Weights of a small GPT-style language model, trained from scratch on English Wikipedia.
Size: 16 layers, width 320, 4 heads of 64, MLP 640 GELU, vocabulary 8192, 14.5M parameters.
Architecture: LayerNorm before each block, tied embeddings.
Training: a variant of Muon for these matrices, 9043 steps.
Each number is 200 + 30 x the weight over its row's rms, rounded and kept within 0 to 999. Layers, rows and columns count from 0. The size before them is the row's rms in percent of the matrix's.

# layer 6 MLP up, 640x320, rms 0.172, rows 523-609, columns 280-319
097,163,230,185,160,230,198,222,215,239,171,219,237,257,236,164,183,215,230,149,208,228,193,239,150,186,208,205,197,194,190,197,187,199,187,184,249,208,208,194,190
098,192,162,185,238,229,150,252,185,224,226,176,198,223,229,252,212,222,195,227,186,231,214,221,189,240,209,223,208,220,259,191,198,224,170,205,153,218,212,209,201
098,202,155,184,185,212,182,249,210,221,168,187,231,231,202,159,230,167,193,235,155,193,204,257,166,178,207,159,235,213,123,191,182,194,223,150,175,208,202,163,200
097,194,178,187,175,246,201,177,192,222,219,177,184,192,173,257,218,248,195,219,225,174,193,178,186,156,192,166,153,224,249,183,240,247,166,189,194,227,225,203,205
096,215,210,170,239,208,193,235,167,132,234,239,234,173,193,240,214,175,179,217,195,245,143,243,214,239,206,145,174,228,190,174,206,219,151,142,221,186,177,203,204
098,175,201,211,226,162,188,241,226,189,224,192,181,203,196,181,220,178,211,149,263,197,205,173,230,187,211,196,195,245,185,200,237,198,190,221,234,185,284,206,184
093,200,175,160,248,226,164,214,199,206,183,108,175,233,220,198,224,222,226,266,183,203,206,210,170,210,225,126,235,213,243,182,234,184,160,225,157,237,212,213,209
128,161,203,266,131,224,202,233,176,172,190,243,135,167,202,157,168,194,199,239,210,244,230,197,197,166,245,169,223,179,179,252,153,226,161,263,166,193,212,162,200
095,156,234,177,180,225,197,219,261,208,189,221,203,219,238,227,198,211,161,215,124,243,221,196,226,149,291,219,206,241,210,237,158,198,181,188,194,125,181,204,198
104,204,221,263,204,201,194,184,193,208,172,179,186,232,253,194,155,151,236,191,194,188,208,164,152,170,187,194,175,225,144,239,209,180,202,194,225,229,218,200,199
095,115,191,215,176,189,183,209,211,204,209,236,237,245,196,177,244,221,201,165,200,253,174,216,223,204,193,176,201,167,197,211,156,180,183,203,263,216,217,229,168
095,209,186,191,180,176,209,186,167,256,197,205,238,175,211,190,222,165,164,208,174,159,184,267,194,182,212,177,225,143,154,163,213,162,186,252,205,239,254,167,145
095,233,221,199,154,240,194,208,184,183,212,207,201,211,229,198,192,235,154,186,212,240,243,207,195,217,169,176,193,201,168,205,183,202,230,196,244,272,187,195,205
107,193,221,237,174,196,196,179,174,196,225,159,141,197,155,194,200,229,234,230,249,200,166,250,163,193,244,254,210,156,145,182,173,209,193,132,225,235,218,169,153
094,148,216,250,230,224,235,182,186,177,201,249,192,223,182,197,212,170,223,195,181,195,183,221,182,241,178,169,215,190,185,236,214,162,178,207,157,222,175,212,199
102,179,267,249,229,216,222,190,222,230,168,200,226,211,166,220,211,210,222,189,203,207,235,249,161,146,212,227,187,139,200,175,236,196,144,212,188,228,184,159,170
102,196,143,217,208,169,149,229,212,229,238,242,199,243,247,200,190,216,222,185,179,202,193,234,222,209,223,201,199,244,213,170,223,205,154,191,216,181,185,163,146
100,210,211,211,201,189,163,177,198,211,200,188,180,197,249,177,225,178,233,213,211,198,163,244,200,207,193,191,176,248,158,209,174,201,197,171,192,191,221,181,178
101,186,224,192,224,176,193,172,176,216,146,185,195,186,224,225,196,237,185,254,194,190,162,171,149,184,215,195,204,157,200,216,221,233,213,192,259,206,192,228,178
096,189,221,212,169,271,187,222,198,184,181,170,175,164,228,221,235,210,187,180,237,182,194,141,190,189,152,202,225,229,176,200,173,175,215,201,227,229,182,171,191
097,213,202,185,198,203,152,217,186,237,148,219,203,189,190,263,186,153,165,223,194,207,272,164,198,203,247,163,148,214,218,191,156,185,198,167,243,183,227,196,174
094,200,172,212,207,181,169,217,146,240,219,163,190,258,171,198,193,264,155,223,242,206,163,180,200,251,191,191,199,221,200,247,151,178,132,231,206,252,197,216,211
097,203,253,222,208,204,217,186,195,199,189,216,192,195,211,204,238,223,252,136,208,240,221,216,213,196,194,197,162,164,171,242,201,153,204,213,201,207,241,209,260
098,224,192,272,181,250,152,229,202,194,213,202,146,198,172,156,150,155,172,205,234,208,137,227,184,148,219,227,173,199,191,210,211,165,166,183,222,234,202,183,229
102,182,257,239,210,247,214,228,192,146,199,268,231,183,213,253,162,226,239,183,158,258,213,169,183,181,242,191,237,188,274,220,203,245,269,186,195,221,160,171,228
104,208,163,217,213,220,211,224,186,269,226,207,231,260,184,219,205,204,181,195,284,225,240,196,228,170,189,176,165,191,182,210,204,235,206,205,210,186,200,192,216
101,147,203,170,207,203,177,174,181,192,185,206,170,240,161,211,206,231,184,218,196,236,187,122,160,217,291,194,165,239,225,250,201,212,226,165,223,215,208,221,185
098,189,199,199,193,180,148,223,203,205,211,106,213,233,227,223,158,157,180,136,189,143,194,237,188,180,146,213,228,221,208,208,233,234,203,213,150,147,135,208,219
097,218,181,176,186,159,223,148,145,219,121,232,169,195,168,230,183,200,210,233,196,173,208,164,226,193,254,206,177,166,204,243,243,169,192,232,207,191,219,237,156
100,186,139,178,278,188,229,258,157,196,223,187,177,157,218,295,184,156,230,184,201,216,156,135,172,151,196,172,151,222,229,205,194,175,184,234,190,236,208,259,191
095,210,173,167,229,193,194,163,230,150,193,234,196,200,200,217,218,219,224,213,154,179,187,257,155,210,149,170,184,219,206,199,148,188,285,212,208,146,222,197,185
099,222,264,201,184,206,167,166,192,188,234,202,234,221,196,170,175,187,209,207,225,192,162,205,192,175,200,209,173,177,204,192,216,170,172,187,232,212,182,210,192
093,205,236,248,183,271,244,236,216,187,195,206,220,201,216,193,238,207,226,169,218,187,200,198,215,181,217,188,204,175,192,155,200,180,239,204,203,160,205,192,198
095,214,187,216,184,182,176,209,234,208,242,222,179,149,257,209,230,254,277,205,180,149,235,171,189,177,261,209,164,175,197,209,160,184,188,209,198,144,220,188,221
109,204,207,269,235,197,189,234,185,203,241,242,262,185,213,229,185,188,285,174,205,206,189,171,202,212,221,186,198,202,185,165,180,197,160,227,243,182,214,229,207
094,189,247,257,212,158,244,247,219,185,200,183,175,234,225,189,208,187,202,241,240,226,214,205,176,265,233,192,194,238,256,160,128,216,197,178,191,170,210,213,268
095,206,171,275,189,242,157,223,220,181,177,232,233,185,192,165,225,191,191,214,182,223,245,170,191,191,231,215,226,195,237,150,218,211,195,229,181,238,192,149,184
097,171,245,211,252,206,196,216,190,230,208,182,177,174,201,233,267,174,217,203,192,228,197,212,228,240,197,168,183,181,181,192,190,203,179,163,181,271,204,148,121
115,172,187,168,194,152,190,202,165,185,209,187,140,225,183,153,209,185,254,149,165,155,174,245,230,206,195,209,228,220,263,198,239,193,208,177,181,156,192,174,136
100,217,229,218,213,239,205,210,205,188,278,208,203,232,175,225,201,159,248,204,186,188,262,193,166,172,216,228,225,211,172,251,225,177,165,219,201,229,180,162,193
102,198,226,220,203,183,187,195,200,166,203,177,199,196,168,217,216,164,243,206,206,183,217,185,167,212,183,169,164,190,166,191,226,196,204,187,186,225,167,208,244
137,196,217,222,247,226,173,216,176,170,243,200,212,203,191,198,210,189,235,226,159,215,214,183,210,234,204,185,227,206,180,177,203,180,186,226,183,231,218,210,250
092,187,182,244,207,211,171,204,258,187,228,156,208,198,177,223,213,216,195,178,267,216,247,147,197,186,229,213,148,248,247,187,207,167,228,232,237,218,134,221,234
100,166,184,231,207,209,141,222,157,239,161,201,179,223,225,184,203,189,225,266,220,173,249,190,156,227,246,212,155,225,215,167,239,157,180,185,206,237,194,191,219
106,226,230,239,153,166,186,248,240,263,245,239,198,182,229,227,192,167,204,137,180,183,192,223,195,175,203,185,179,185,217,218,231,196,214,199,244,234,214,192,209
102,149,202,237,190,242,216,222,186,169,201,127,221,195,212,248,237,288,199,168,241,150,233,194,246,199,169,154,264,214,152,205,248,243,206,213,183,217,211,224,180
096,193,209,173,172,182,180,202,198,230,165,196,215,233,211,195,199,151,227,153,225,248,234,215,149,208,173,229,218,161,195,271,128,229,207,234,229,175,239,167,181
104,233,251,180,248,217,171,252,173,146,197,214,230,171,200,265,190,169,208,176,197,199,164,211,134,167,203,193,131,212,203,201,219,212,201,176,182,214,224,212,192
096,201,149,201,239,183,209,199,181,208,232,182,240,226,169,201,176,238,205,267,219,210,164,185,189,245,181,214,174,202,129,196,190,203,163,166,151,206,249,217,185
096,138,202,195,161,192,159,205,206,242,182,147,171,163,256,205,176,191,235,172,227,155,233,174,177,185,244,208,159,224,184,204,139,172,250,162,161,253,243,113,208
101,206,209,220,174,184,197,186,269,242,220,221,178,186,224,171,249,187,212,181,201,187,230,189,158,176,221,173,191,149,233,283,224,177,238,212,240,203,209,163,161
105,178,184,178,186,222,193,217,218,236,175,212,220,209,119,192,199,200,166,244,181,239,196,172,205,268,219,192,194,197,207,210,183,204,149,205,211,167,186,216,191
098,220,164,273,178,205,177,196,213,211,232,265,200,223,173,213,196,225,179,194,222,171,227,160,161,219,209,174,212,194,173,197,225,243,199,207,206,184,172,257,209
090,209,164,194,197,187,201,183,186,183,188,162,250,208,203,204,242,165,187,141,180,219,193,237,196,196,242,211,206,211,188,221,185,214,179,169,204,193,212,193,182
118,138,152,173,165,157,152,207,221,190,195,224,209,204,148,188,232,188,192,199,161,174,176,244,174,195,167,179,215,230,123,211,242,237,190,199,196,201,205,229,188
098,175,202,281,210,207,218,212,201,223,241,150,196,247,138,208,209,186,226,212,195,182,227,165,197,211,190,223,206,248,253,220,211,222,252,204,220,164,183,176,184
104,232,191,267,203,207,132,250,219,184,173,156,187,219,225,197,209,166,242,244,181,186,217,193,186,215,210,191,174,140,279,231,177,188,159,196,240,178,183,207,185
099,144,183,232,183,179,145,218,180,220,196,157,157,200,209,185,138,185,118,244,189,166,160,180,245,204,200,204,214,221,198,222,198,203,167,220,169,203,152,197,237
097,214,181,195,209,241,162,209,223,199,191,187,189,199,168,150,247,236,211,201,237,198,129,199,211,182,229,184,197,223,136,216,227,233,178,222,202,167,205,255,189
095,207,193,140,208,204,220,158,248,178,226,201,186,168,134,192,210,233,169,227,210,177,155,214,222,178,226,145,189,220,177,249,168,204,174,216,217,188,160,215,192
097,170,190,186,220,207,174,95,188,198,194,164,232,229,213,166,202,162,257,202,179,227,266,242,241,227,212,190,195,190,217,227,205,198,214,177,182,244,217,167,188
102,190,225,241,192,234,178,153,265,216,185,188,152,190,236,196,199,224,214,156,256,211,230,220,204,231,239,151,168,174,233,229,211,216,191,147,193,174,209,200,190
099,208,153,224,200,197,242,195,183,188,224,241,198,174,217,187,181,214,202,207,215,198,256,173,135,161,201,190,174,233,205,172,234,229,240,176,196,183,177,184,133
097,125,196,183,179,197,160,273,240,189,251,248,146,203,246,174,232,224,221,210,193,184,195,164,186,209,143,229,212,193,184,214,210,176,220,234,230,204,170,219,135
099,199,181,240,157,222,180,187,242,194,174,174,236,171,178,232,236,197,208,223,233,214,158,196,192,260,233,174,188,216,157,195,185,202,224,151,183,179,206,199,237
108,194,155,170,211,260,190,163,159,199,255,159,198,236,168,186,217,154,209,194,203,133,169,253,220,209,199,212,216,205,219,226,153,194,187,263,223,177,192,206,230
101,175,200,248,182,196,175,156,196,194,263,187,240,225,161,211,209,237,176,192,187,220,214,233,174,251,188,230,229,213,199,190,174,216,213,218,139,270,180,224,194
097,222,141,190,216,177,230,185,202,153,153,199,204,257,166,196,214,264,216,210,206,204,170,247,223,189,242,187,199,180,142,229,169,229,179,180,207,211,175,240,180
101,264,230,247,211,235,173,154,228,195,231,210,248,243,223,191,166,122,198,230,197,205,147,178,162,221,179,132,195,216,207,199,219,166,230,195,204,172,205,197,150
099,219,192,164,231,214,163,193,242,195,169,182,194,213,208,201,163,216,245,219,227,205,189,229,140,164,219,195,157,281,198,157,256,259,174,228,235,211,201,175,197
109,231,203,161,175,141,166,216,160,174,157,275,204,203,249,173,200,185,222,176,214,222,178,204,191,163,235,219,228,236,204,190,171,213,182,140,247,201,154,252,227
093,169,177,231,208,215,168,255,248,169,157,263,216,229,182,150,212,160,237,214,233,218,206,163,207,160,170,202,220,208,183,227,178,201,198,266,175,247,195,207,217
105,249,167,237,274,188,174,198,217,212,198,248,199,177,159,252,211,217,180,180,201,231,175,190,234,202,195,159,223,184,227,191,217,161,236,225,190,221,190,127,168
103,233,213,238,261,191,266,205,211,264,230,174,180,173,190,196,169,192,244,137,179,199,241,190,173,196,241,209,177,181,165,263,165,139,180,195,237,212,208,228,205
098,99,168,214,219,165,217,220,236,220,202,231,216,187,179,189,179,179,198,248,157,160,227,232,164,102,207,196,240,183,170,256,220,194,148,192,216,205,230,177,217
102,189,180,230,236,197,232,178,207,213,209,254,238,208,171,197,223,197,255,186,200,200,198,204,173,200,225,212,218,172,179,204,204,227,157,210,153,271,179,230,166
104,231,160,262,249,244,151,169,200,198,198,234,250,176,227,206,234,180,229,215,236,255,170,174,168,187,190,136,210,229,208,210,202,165,169,152,179,221,152,194,166
111,191,201,209,187,206,218,253,240,177,199,222,214,212,193,189,202,169,179,225,225,183,123,198,178,228,222,214,219,198,240,198,199,256,204,186,163,147,128,237,185
085,200,156,162,203,201,189,209,189,167,183,233,197,154,224,220,191,166,174,273,184,213,235,207,185,202,190,208,187,189,167,249,237,165,171,195,201,185,240,209,169
100,228,171,207,206,195,146,180,169,232,188,212,237,266,173,155,179,186,206,193,230,241,182,189,199,219,231,252,159,135,201,237,216,172,253,167,195,120,134,245,173
102,160,209,184,217,243,214,238,198,214,190,210,242,180,176,206,194,228,193,182,199,226,218,154,160,212,184,159,246,158,194,183,245,206,224,178,201,173,128,213,144
096,188,190,227,126,224,204,150,185,158,189,185,183,189,258,201,154,163,174,216,197,200,214,215,192,166,164,195,189,193,160,156,179,215,247,202,205,228,184,151,257
099,186,214,192,211,161,178,172,171,230,187,181,236,190,197,131,157,180,227,180,153,213,232,216,197,180,231,195,163,152,212,197,180,234,200,210,188,204,226,242,212
097,229,198,205,182,176,166,180,173,162,185,217,196,202,168,217,202,229,203,227,165,269,232,182,153,193,235,238,248,231,245,263,212,140,197,222,272,219,210,214,217
106,171,180,239,225,212,189,178,236,213,180,218,193,223,188,174,199,192,219,174,170,205,217,255,189,195,201,165,237,181,177,190,165,123,213,214,207,201,157,198,159
110,237,234,198,191,226,190,190,169,209,221,227,203,166,218,205,246,223,192,216,215,252,230,170,204,168,195,188,204,267,135,247,196,208,133,176,179,213,186,236,215
103,222,210,239,197,192,194,238,217,212,204,167,213,226,210,143,191,195,253,212,196,194,137,211,187,178,180,205,195,172,227,219,142,227,224,169,206,171,163,203,204
# layer 6 MLP down (transposed), 640x320, rms 0.191, rows 523-608, columns 280-319
098,223,185,193,213,148,207,193,225,208,218,131,172,206,182,231,177,253,239,229,149,190,199,220,214,187,240,212,196,177,213,202,249,242,190,170,186,214,162,214,229
096,227,228,195,188,214,165,250,111,207,197,224,145,140,260,191,245,201,192,134,160,177,157,246,213,175,156,233,199,244,211,202,221,168,191,184,239,213,172,228,192
091,194,221,246,182,201,181,241,173,176,162,161,194,173,181,189,232,211,191,130,206,233,208,183,189,184,165,201,207,222,229,201,207,210,190,224,189,199,209,195,228
096,203,179,180,167,192,195,166,185,187,248,182,222,141,208,176,231,207,196,174,218,178,222,206,176,157,152,221,227,184,193,174,191,239,150,150,183,185,184,231,205
089,187,165,239,215,170,187,202,193,204,188,161,198,217,226,147,242,210,163,183,151,206,174,208,230,204,168,204,212,180,200,184,161,230,200,205,219,229,259,154,197
098,207,182,195,200,188,203,199,160,236,230,193,172,200,202,204,152,218,178,222,205,168,161,193,174,201,192,223,234,138,218,153,198,221,264,207,123,242,207,209,161
094,202,229,158,216,188,204,230,233,226,234,238,199,155,196,175,229,235,163,245,178,206,158,218,203,221,206,153,170,226,243,231,237,205,203,224,170,201,215,181,166
132,225,167,238,186,219,200,184,199,155,222,212,187,248,234,256,138,210,239,212,166,209,216,189,204,242,186,202,192,223,171,162,190,180,153,238,211,178,187,201,150
092,236,220,147,201,237,197,203,197,204,201,181,224,162,144,232,227,163,212,263,192,205,187,202,216,203,199,173,233,198,196,208,227,172,231,163,246,216,250,195,158
107,153,203,193,197,161,201,194,228,222,204,188,202,216,199,267,185,178,197,221,175,214,208,193,227,214,222,239,213,246,231,175,196,179,220,173,218,251,216,226,233
091,226,213,193,192,195,210,157,201,223,143,195,233,211,146,203,201,157,185,239,198,156,229,186,224,281,183,246,176,199,184,223,210,211,192,180,212,207,205,168,201
093,227,266,212,237,194,227,150,239,177,165,203,191,233,205,128,196,158,196,211,189,212,177,153,180,195,221,221,236,198,231,173,200,199,201,210,184,204,187,197,182
092,213,194,165,252,177,199,154,224,266,221,118,192,156,203,223,216,178,226,258,193,162,181,231,181,194,211,238,216,205,221,203,186,161,140,188,162,184,161,210,197
110,171,195,183,145,243,180,200,192,195,210,236,232,145,230,153,182,199,223,197,213,264,184,178,248,189,221,223,252,179,193,211,174,185,220,206,226,184,203,228,187
097,199,154,192,233,153,215,201,225,239,171,152,221,227,197,219,145,243,174,163,193,162,204,219,228,239,178,215,236,190,200,179,218,232,206,233,230,163,230,204,161
100,150,159,169,224,223,195,214,251,244,189,184,192,223,188,194,220,187,206,208,251,158,225,162,248,217,167,218,217,249,181,214,219,168,214,173,312,207,152,192,189
103,224,168,214,220,190,224,204,181,170,189,211,218,190,249,170,180,178,175,268,208,180,155,198,281,145,184,192,245,243,163,151,223,194,138,239,204,131,172,187,161
101,206,214,203,193,219,223,197,217,157,166,236,281,175,187,148,193,158,206,186,181,171,208,242,230,228,212,207,136,212,217,163,195,229,158,233,167,193,192,209,179
099,181,148,163,257,174,210,175,185,262,170,227,153,204,193,168,173,201,216,251,297,158,216,207,226,243,141,208,194,201,171,168,192,174,197,163,263,186,234,220,220
088,175,151,185,212,206,212,146,228,185,158,226,198,243,201,175,206,202,222,202,153,196,225,232,226,202,163,208,181,155,209,160,183,204,223,218,241,183,187,232,214
099,198,142,211,193,225,236,202,171,163,222,191,172,182,178,209,211,238,208,166,190,218,213,213,191,207,230,292,182,208,179,209,258,223,134,184,208,218,181,204,159
094,241,188,112,177,194,188,173,222,199,185,179,152,162,206,214,193,227,212,167,165,199,229,198,182,203,155,181,172,200,216,211,193,205,228,171,242,177,178,212,204
098,199,143,195,172,200,212,223,220,223,206,246,178,149,186,159,229,243,231,207,204,201,137,260,205,182,202,207,202,261,216,173,164,249,141,158,195,199,181,171,210
095,216,205,224,187,204,163,190,222,137,236,220,183,179,170,234,232,177,182,184,234,242,171,180,201,190,198,221,237,204,226,192,204,209,227,146,252,220,213,254,203
098,229,230,159,186,206,245,257,186,216,229,182,186,173,191,163,203,168,223,200,229,206,230,182,212,192,181,206,167,277,208,179,219,254,235,216,194,182,196,189,210
104,160,207,188,202,194,220,248,196,213,232,171,222,203,235,220,221,190,195,185,186,199,217,228,164,206,221,186,197,209,161,227,232,191,193,214,196,154,186,175,186
103,199,226,199,266,201,160,194,187,227,220,205,230,203,199,202,260,181,174,182,146,181,141,191,220,181,216,177,221,188,208,226,192,210,220,217,168,231,150,185,197
101,210,232,193,222,206,178,223,206,219,171,196,250,173,223,183,207,208,178,196,225,167,219,228,165,180,156,229,241,201,205,193,192,216,216,238,209,181,189,214,239
095,172,167,243,170,238,211,226,157,218,189,206,161,207,186,135,168,182,156,234,238,161,192,178,217,142,196,199,150,187,138,202,223,226,129,185,200,213,179,211,188
094,159,214,253,204,261,246,189,244,220,180,169,187,182,182,242,239,213,130,207,228,174,162,222,210,188,210,189,229,231,176,252,163,223,263,210,182,201,189,192,204
096,222,222,226,229,122,185,207,169,149,177,189,162,211,236,218,241,180,156,219,180,155,235,166,191,122,200,247,142,230,201,125,204,221,198,252,188,232,249,225,214
097,223,226,190,190,215,158,211,214,185,255,177,149,157,191,224,182,211,140,180,195,237,157,187,175,227,188,125,209,206,190,216,178,204,210,189,167,185,187,174,195
097,212,205,210,222,199,205,150,194,254,203,228,154,202,166,183,192,172,205,251,190,218,138,257,204,225,200,157,190,200,237,192,140,210,211,197,238,163,186,264,193
098,169,184,208,248,201,169,166,218,226,261,182,176,179,148,239,204,225,209,178,229,188,245,183,197,224,170,174,181,259,176,167,177,197,216,195,250,150,215,233,209
113,242,233,189,182,217,157,229,167,190,174,208,183,148,233,250,171,241,191,152,180,154,104,220,186,182,191,202,225,207,211,216,228,213,180,176,198,234,220,183,185
085,248,219,127,222,204,176,149,164,189,198,188,199,206,213,153,243,153,208,186,166,199,200,165,177,175,200,232,222,161,173,230,167,149,184,184,193,192,227,161,192
097,222,179,160,223,240,258,236,167,263,217,213,240,210,211,208,215,208,177,204,227,215,166,219,189,224,196,247,211,204,163,169,170,248,267,185,169,184,203,208,219
094,184,203,220,232,212,238,229,224,250,223,229,221,219,182,278,180,178,224,155,162,203,191,245,188,243,171,190,177,210,197,208,202,171,181,209,222,233,202,224,205
113,220,202,189,152,190,235,166,157,202,196,163,238,197,187,192,185,196,186,158,222,155,206,179,259,203,169,228,208,179,206,166,245,175,211,154,190,182,158,167,170
094,199,262,215,117,243,184,162,272,194,181,194,228,230,244,233,158,235,200,154,236,224,222,191,210,225,227,224,229,196,227,212,245,173,152,207,271,177,205,225,235
098,228,158,239,255,214,187,192,192,214,227,201,203,149,243,193,197,165,120,192,181,202,163,176,190,208,194,161,204,215,271,195,218,237,249,169,230,225,240,191,197
141,229,243,175,261,218,155,286,185,217,206,218,220,202,172,190,199,222,237,237,225,200,206,150,189,181,186,158,213,251,251,230,229,150,174,198,198,190,172,164,267
094,181,200,178,118,206,227,169,252,207,229,199,185,166,178,228,187,185,194,193,205,216,195,211,155,163,193,179,247,196,143,168,186,156,199,214,186,185,202,206,181
095,197,169,175,170,206,236,243,167,149,187,200,180,207,261,175,211,220,229,228,201,219,263,214,214,268,209,145,196,194,211,209,247,146,247,135,214,208,239,163,130
106,254,256,191,248,205,243,231,160,234,211,194,211,140,209,222,222,233,199,176,192,239,165,139,281,179,178,178,219,194,228,176,196,223,226,132,214,127,187,198,193
097,252,235,222,130,244,185,196,178,186,162,207,199,257,230,188,178,209,227,249,239,210,202,159,226,149,235,237,206,181,190,154,192,245,223,225,234,234,217,188,193
101,214,170,192,156,219,156,170,199,186,239,223,203,181,162,171,161,207,150,189,211,165,218,177,215,214,197,255,236,265,242,227,190,198,212,215,199,189,205,236,206
102,198,199,244,218,256,174,220,170,132,171,196,207,182,255,236,212,167,194,185,221,212,289,188,166,148,194,231,207,171,222,184,210,303,223,245,167,201,223,229,222
093,190,223,183,196,200,207,199,195,195,171,211,226,155,244,194,230,152,175,206,226,207,249,167,161,162,192,233,198,208,171,184,248,176,253,175,159,190,186,164,259
096,246,201,200,186,199,199,171,190,218,238,195,169,186,178,159,210,214,234,198,144,197,208,207,211,171,189,161,172,210,180,245,228,234,139,181,271,222,194,209,224
102,202,173,191,177,190,219,214,176,187,208,215,169,198,210,124,190,228,236,175,225,165,238,185,230,230,182,171,156,184,182,157,251,160,223,200,223,235,233,185,165
110,181,190,162,211,188,203,197,189,197,187,262,203,158,170,216,227,191,218,222,207,209,249,209,163,210,246,165,253,182,187,193,218,171,192,180,170,207,175,229,128
094,183,208,237,200,191,228,186,197,193,181,181,203,228,174,174,120,180,183,167,241,235,180,211,163,196,200,204,244,221,216,197,185,223,174,186,181,227,265,185,197
098,151,263,204,208,191,189,205,193,198,214,175,177,233,206,176,179,271,199,171,186,198,142,150,239,193,159,138,203,168,178,221,186,172,196,191,186,176,200,155,210
128,162,212,190,162,257,129,213,167,208,176,190,190,221,183,235,159,174,252,162,222,170,258,156,182,208,235,199,215,184,121,141,217,196,179,242,188,223,233,193,209
099,232,234,200,198,187,179,175,232,202,143,245,248,181,234,202,187,178,144,120,202,220,186,243,201,153,213,198,196,185,212,172,198,187,149,186,154,200,281,164,250
106,175,231,218,198,235,239,270,194,157,180,216,195,250,211,263,273,145,191,210,227,148,221,142,260,165,196,171,218,186,225,220,225,206,188,191,160,149,152,165,208
102,240,209,205,241,163,161,144,219,237,216,170,246,189,227,176,227,207,138,211,187,197,174,188,233,199,251,209,228,177,208,201,197,203,237,210,212,189,205,145,224
097,182,225,256,240,196,219,230,164,169,211,215,203,198,244,214,230,244,129,199,262,176,227,193,230,204,176,148,238,177,204,170,250,217,188,213,210,157,234,256,154
098,210,237,150,184,239,157,261,172,237,153,167,167,211,197,180,190,238,238,205,179,210,213,220,227,226,176,243,163,224,160,213,195,229,223,211,256,172,187,207,266
097,165,182,176,253,219,187,157,232,186,193,202,203,279,215,213,208,241,207,214,186,221,206,146,174,205,164,239,214,185,184,211,209,217,208,186,218,166,211,159,174
097,247,224,189,167,163,191,266,159,160,238,207,160,234,157,258,241,170,197,137,219,151,206,239,216,170,229,217,224,189,166,206,225,203,159,159,194,230,240,193,169
098,254,217,210,226,181,216,145,183,194,210,180,145,238,225,199,181,193,178,213,165,209,164,215,216,219,202,188,218,144,176,235,215,165,160,191,209,179,192,247,188
100,167,235,212,239,228,186,196,211,195,166,277,197,186,145,211,221,222,219,174,164,243,253,228,212,230,180,181,228,261,217,190,155,189,214,226,216,195,190,217,151
093,224,199,189,272,213,204,184,157,221,197,186,199,203,194,233,225,225,168,200,197,218,224,227,227,143,192,157,189,140,230,218,166,191,203,190,268,249,204,178,213
107,189,215,184,193,244,220,214,266,168,175,194,191,225,196,207,239,153,215,181,180,165,161,150,209,215,156,245,213,202,187,226,179,161,196,205,248,103,222,223,219
106,181,209,215,179,163,196,218,235,170,186,133,159,199,296,237,250,203,168,208,189,166,242,221,230,230,174,203,227,206,185,199,198,201,187,141,246,143,180,214,182
097,140,259,198,220,207,228,264,224,201,167,233,180,168,190,189,172,179,255,205,253,236,224,226,236,189,203,242,202,223,221,197,196,242,213,170,202,182,198,159,170
102,197,220,184,196,183,192,176,183,213,195,220,251,225,242,229,177,216,227,231,138,189,226,204,201,217,228,175,181,229,217,216,180,206,227,213,161,246,210,163,178
101,222,159,217,192,235,207,236,261,187,201,224,198,190,161,238,138,182,162,248,252,178,199,197,197,205,200,247,204,186,219,235,200,198,219,192,187,142,169,134,160
101,212,169,202,206,199,195,141,217,205,180,158,204,218,168,236,229,207,169,156,202,123,197,206,260,215,246,227,184,196,231,228,198,247,216,176,233,196,207,207,206
086,217,202,180,174,169,196,230,193,206,242,167,203,213,212,197,170,241,251,168,205,175,239,171,246,241,178,241,208,196,226,93,207,190,222,136,189,175,205,219,214
104,198,156,206,231,243,187,210,238,226,158,190,146,188,221,189,235,235,203,227,198,201,181,186,163,256,203,200,220,210,238,226,263,211,211,223,210,204,255,223,206
112,245,211,179,204,179,188,172,218,185,189,225,266,150,173,176,268,271,225,193,169,247,192,200,198,224,166,218,219,218,174,191,202,196,153,253,198,205,130,244,243
098,192,172,212,176,214,185,227,159,195,164,225,213,246,185,215,208,200,205,184,177,148,230,160,172,227,199,235,199,147,175,254,183,232,214,194,261,179,228,193,267
102,265,173,139,217,252,201,204,162,220,241,173,252,226,229,167,156,198,198,204,216,160,205,196,183,221,227,157,207,186,197,178,170,157,184,212,196,196,231,174,185
102,190,188,190,209,203,202,200,235,205,215,171,189,219,219,214,184,203,184,255,186,148,192,187,194,215,192,242,198,161,233,242,225,190,198,201,184,189,184,155,229
110,205,216,134,177,189,241,205,224,153,182,209,220,262,252,189,211,197,176,160,188,164,200,171,209,182,212,230,195,225,234,152,194,217,167,176,191,190,179,218,195
089,230,203,185,186,223,204,187,260,218,190,203,231,188,163,208,190,166,271,222,197,213,149,215,198,182,176,181,185,214,196,227,224,198,224,203,240,245,175,136,222
098,266,232,189,155,192,215,231,210,213,214,209,160,185,194,190,211,244,225,227,222,274,192,239,250,223,196,199,219,164,193,186,197,201,189,168,191,206,259,231,195
097,190,157,264,169,200,154,213,213,157,251,285,217,183,174,183,184,174,190,183,230,142,182,231,211,209,226,140,161,176,221,183,175,194,257,190,270,220,236,214,231
090,202,192,233,121,255,212,134,188,221,176,209,224,187,244,173,168,162,145,214,129,235,208,213,181,186,172,193,192,170,197,145,177,186,224,211,202,238,186,170,216
099,210,261,217,202,192,241,224,163,184,166,224,253,158,218,249,203,181,182,168,221,173,139,185,177,183,157,181,171,235,237,195,198,202,208,212,193,193,160,211,271
106,205,202,165,250,137,206,177,164,200,220,205,239,198,209,201,230,189,139,159,162,193,250,182,210,186,116,211,169,218,210,176,204,193,206,212,213,233,206,181,247
101,165,185,201,197,216,205,209,235,182,186,183,215,158,209,213,248,252,208,212,200,193,268,207,223,191,204,196,238,182,210,173,180,157,212,167,200,174,211,200,229
116,224,186,234,230,230,153,144,209,219,159,218,201,232,185,206,236,221,230,187,167,169,213,196,125,171,209,220,197,236,163,169,210,199,222,206,236,161,190,193,198